Part of a small language model's weights.
Architecture: LayerNorm before each block, biases, tied embeddings.
Each number is 200 + 20 x the weight over its row's rms, rounded and kept within 0 to 999. Layers, rows and columns count from 0. The size before them is the row's rms in percent of the matrix's.

# layer 10 attention query, 32x64, rms 0.173, rows 0-31, columns 0-63
097,235,200,196,167,203,203,206,176,200,224,177,206,192,202,218,195,180,172,194,210,154,187,206,199,159,231,192,232,201,212,206,198,199,212,185,213,191,220,230,218,200,171,192,205,215,217,209,174,208,169,229,192,212,176,237,211,239,190,241,202,166,203,211,177
093,211,220,185,234,201,195,197,197,204,237,209,190,204,193,205,174,179,217,188,171,186,182,164,213,218,182,184,194,218,203,187,233,200,238,208,187,158,150,209,228,257,201,213,180,198,193,200,208,179,194,213,237,222,184,199,183,189,186,216,206,186,203,222,209
102,203,204,208,205,174,212,187,186,174,185,208,169,222,215,218,221,203,166,196,219,216,181,234,203,232,227,153,208,165,202,209,199,205,197,214,192,205,201,195,216,195,219,208,215,225,177,196,197,173,175,138,195,174,208,196,220,177,197,219,171,197,226,191,169
104,209,244,171,180,232,216,185,192,232,208,183,196,198,213,192,219,198,211,177,175,202,207,187,223,220,213,183,199,181,163,173,213,203,209,175,177,192,208,230,201,204,216,209,201,175,186,186,227,208,167,190,177,182,223,189,204,208,236,202,160,181,204,243,168
108,208,194,197,218,189,170,179,234,218,208,190,199,205,205,199,189,207,222,158,170,203,179,211,184,208,205,223,201,239,226,193,200,208,208,145,184,208,198,190,196,224,180,210,173,201,191,179,153,217,173,194,217,209,174,200,197,245,187,232,224,210,202,170,193
108,216,196,196,181,228,219,178,226,203,237,234,173,217,234,184,211,190,201,193,187,196,217,209,207,169,191,247,187,202,207,214,230,179,196,178,200,189,168,200,222,202,193,183,186,197,215,220,232,195,180,176,177,200,193,202,220,236,186,185,215,220,171,169,162
107,225,196,217,166,200,217,241,229,133,205,176,211,209,205,193,241,203,210,228,208,167,166,191,196,221,196,179,193,223,179,166,201,211,197,188,212,217,188,210,213,201,197,237,182,211,217,195,180,215,202,184,183,198,186,217,196,182,201,210,168,181,208,182,215
102,206,169,198,204,206,198,202,202,186,192,187,225,208,185,210,199,236,224,221,203,188,248,181,190,184,195,213,123,183,187,208,205,185,186,197,237,204,176,183,207,185,218,223,208,230,180,215,192,220,219,209,185,181,211,234,194,209,216,198,213,195,244,197,182
107,217,195,175,186,220,244,169,226,215,204,193,203,202,235,207,197,200,183,173,208,169,182,197,204,187,193,196,201,175,210,200,189,158,186,185,217,220,225,227,235,208,187,181,198,182,212,185,165,191,200,237,227,204,220,196,218,199,202,198,226,185,203,240,245
115,226,202,211,196,199,189,206,228,199,184,222,232,158,220,211,193,195,165,227,225,173,176,183,219,211,186,181,181,228,200,212,215,170,183,180,239,218,197,186,177,203,178,199,210,215,186,226,200,218,183,180,228,194,167,210,215,201,184,200,172,213,215,155,220
102,161,207,185,216,208,222,143,208,200,202,177,229,211,200,209,190,222,188,210,168,239,232,235,186,225,217,210,199,187,207,194,191,194,167,198,208,207,189,201,171,162,165,229,220,206,185,216,205,215,184,188,203,180,198,214,168,223,178,200,190,199,214,182,215
092,183,181,192,193,193,203,191,196,165,189,195,163,203,196,190,254,185,193,221,202,177,180,209,154,200,221,209,210,211,227,207,215,197,192,221,196,197,172,244,225,207,175,251,177,191,235,207,212,191,191,225,175,207,236,194,188,206,209,180,205,218,186,203,215
103,206,173,200,206,210,213,206,244,202,196,157,203,203,219,168,212,196,239,178,177,219,201,215,198,206,188,213,195,208,178,196,170,184,212,195,196,230,269,231,214,196,221,210,196,205,187,181,178,210,210,222,182,225,176,186,205,187,217,179,198,191,170,189,230
086,202,169,211,173,193,182,201,203,247,197,224,217,192,183,201,169,224,202,205,233,172,229,209,179,163,201,185,214,187,177,228,197,205,231,167,188,190,239,223,219,233,231,198,209,228,194,182,197,193,209,206,210,218,186,204,210,190,214,214,201,209,201,171,162
108,224,193,189,195,207,225,188,195,197,181,181,213,219,181,211,176,204,209,193,181,221,187,209,217,196,206,165,202,188,220,250,185,188,183,231,224,184,182,204,228,189,208,181,220,224,195,191,199,144,219,216,232,211,182,221,219,181,165,222,233,178,196,200,170
099,242,217,186,200,214,185,222,201,191,191,182,203,214,181,188,227,198,178,201,183,194,192,198,194,162,221,189,219,207,213,201,226,187,175,223,191,206,193,211,199,205,192,219,188,209,209,186,235,150,217,220,189,202,194,259,181,171,202,185,185,217,178,174,150
107,199,208,186,233,180,176,194,212,227,166,191,214,177,204,199,239,170,210,197,184,176,199,177,172,197,197,175,201,208,221,221,213,189,158,212,172,214,194,206,208,217,180,202,169,205,176,189,177,172,208,186,219,212,167,236,176,202,235,186,212,210,210,209,239
096,227,230,197,232,184,198,203,196,191,194,215,200,180,187,183,197,164,185,217,207,211,218,222,202,160,198,160,225,205,205,212,192,239,208,229,204,194,226,209,197,155,178,175,210,209,182,160,192,198,194,188,174,182,156,197,215,211,206,204,202,225,166,170,202
102,192,207,178,187,184,202,206,228,227,217,222,217,193,193,203,187,206,199,182,195,195,220,212,179,197,204,168,226,212,172,184,192,166,192,190,193,189,210,216,167,207,181,231,205,246,264,233,224,194,189,233,201,172,218,215,176,180,182,200,192,208,232,198,210
104,153,200,219,231,206,183,206,169,216,206,219,166,193,211,216,172,203,152,189,219,197,198,176,216,204,191,177,231,219,215,200,184,222,228,190,203,214,221,208,184,239,223,189,195,176,203,204,233,228,198,207,183,209,199,172,203,211,235,208,192,236,201,180,187
088,223,217,201,232,204,220,196,176,178,198,223,170,211,221,174,191,201,160,208,191,164,195,171,185,185,196,230,209,208,209,213,171,183,193,187,184,248,212,166,178,188,198,219,191,206,217,216,196,198,197,190,237,161,231,185,211,232,209,197,214,210,219,215,229
096,179,189,210,178,210,209,224,218,201,173,248,212,203,230,174,204,213,219,203,234,202,160,214,237,225,182,251,202,181,179,213,179,208,161,199,202,194,205,215,211,205,187,200,206,219,194,220,194,189,221,197,210,201,202,157,204,187,225,182,203,190,170,212,229
104,187,175,230,176,180,178,224,213,199,194,187,182,224,193,249,214,222,177,209,200,207,199,192,189,174,184,184,196,234,211,217,191,227,192,191,215,180,178,199,216,196,158,205,164,191,191,249,190,192,206,221,228,216,205,190,177,226,170,207,215,193,229,221,217
087,205,157,182,202,220,171,215,196,198,228,190,199,226,211,180,202,217,218,209,193,188,186,203,159,213,197,207,227,193,171,182,189,225,243,201,173,215,191,217,202,249,208,238,196,239,219,177,192,196,207,206,214,222,219,180,173,213,185,218,225,201,188,175,195
088,200,170,198,228,185,197,197,194,202,204,214,201,215,190,190,180,207,210,176,220,200,169,216,210,248,207,229,191,177,221,210,212,193,213,192,147,193,202,163,188,245,220,212,224,233,205,178,183,190,202,203,229,204,181,206,195,209,196,195,225,157,197,165,173
105,206,225,192,228,192,170,195,147,172,201,209,217,172,204,153,171,204,175,215,204,186,213,215,189,194,226,221,227,211,220,159,209,200,211,186,215,224,206,186,202,211,181,222,191,227,221,193,170,191,225,212,193,188,206,189,179,178,182,192,213,209,179,163,176
088,213,214,201,213,184,203,223,209,206,205,218,175,200,227,196,195,210,177,177,206,216,150,192,221,245,214,183,194,205,213,198,183,207,206,207,205,173,183,157,183,225,198,198,196,230,197,192,214,155,173,186,227,188,198,187,223,193,174,219,151,173,200,189,231
112,231,194,183,192,202,185,199,181,197,216,194,176,208,184,195,187,179,203,187,176,222,173,198,206,199,242,235,186,227,183,210,189,202,181,167,230,188,206,182,178,182,164,186,186,203,229,227,230,228,193,224,206,225,216,225,244,177,192,215,203,233,180,189,203
102,210,217,195,192,197,197,191,188,204,228,195,228,223,250,183,166,217,212,203,204,186,196,206,210,207,219,232,215,173,179,184,186,224,222,184,190,210,157,198,187,202,173,201,185,221,161,217,175,186,201,204,199,190,185,205,183,271,196,222,188,180,188,215,208
101,197,174,207,199,213,174,211,212,206,186,203,204,185,236,186,209,189,188,214,203,203,191,183,224,191,198,226,187,197,189,210,185,184,179,185,223,227,174,190,229,234,229,181,190,219,185,197,258,190,214,193,180,226,176,224,206,160,241,196,180,235,202,175,181
078,206,154,192,141,189,194,218,228,200,186,196,226,201,202,224,201,202,210,225,211,186,195,222,216,170,193,202,200,200,167,235,173,217,197,201,184,207,217,220,200,170,216,194,220,209,190,178,211,218,192,188,184,226,175,212,210,226,236,221,219,211,165,186,169
095,191,229,183,220,209,176,199,173,188,160,170,206,217,220,200,204,205,190,189,195,226,183,179,235,199,221,169,213,203,208,207,188,230,190,201,185,187,197,153,205,171,188,215,177,178,203,199,236,233,212,231,201,252,196,216,194,214,199,203,174,195,172,202,219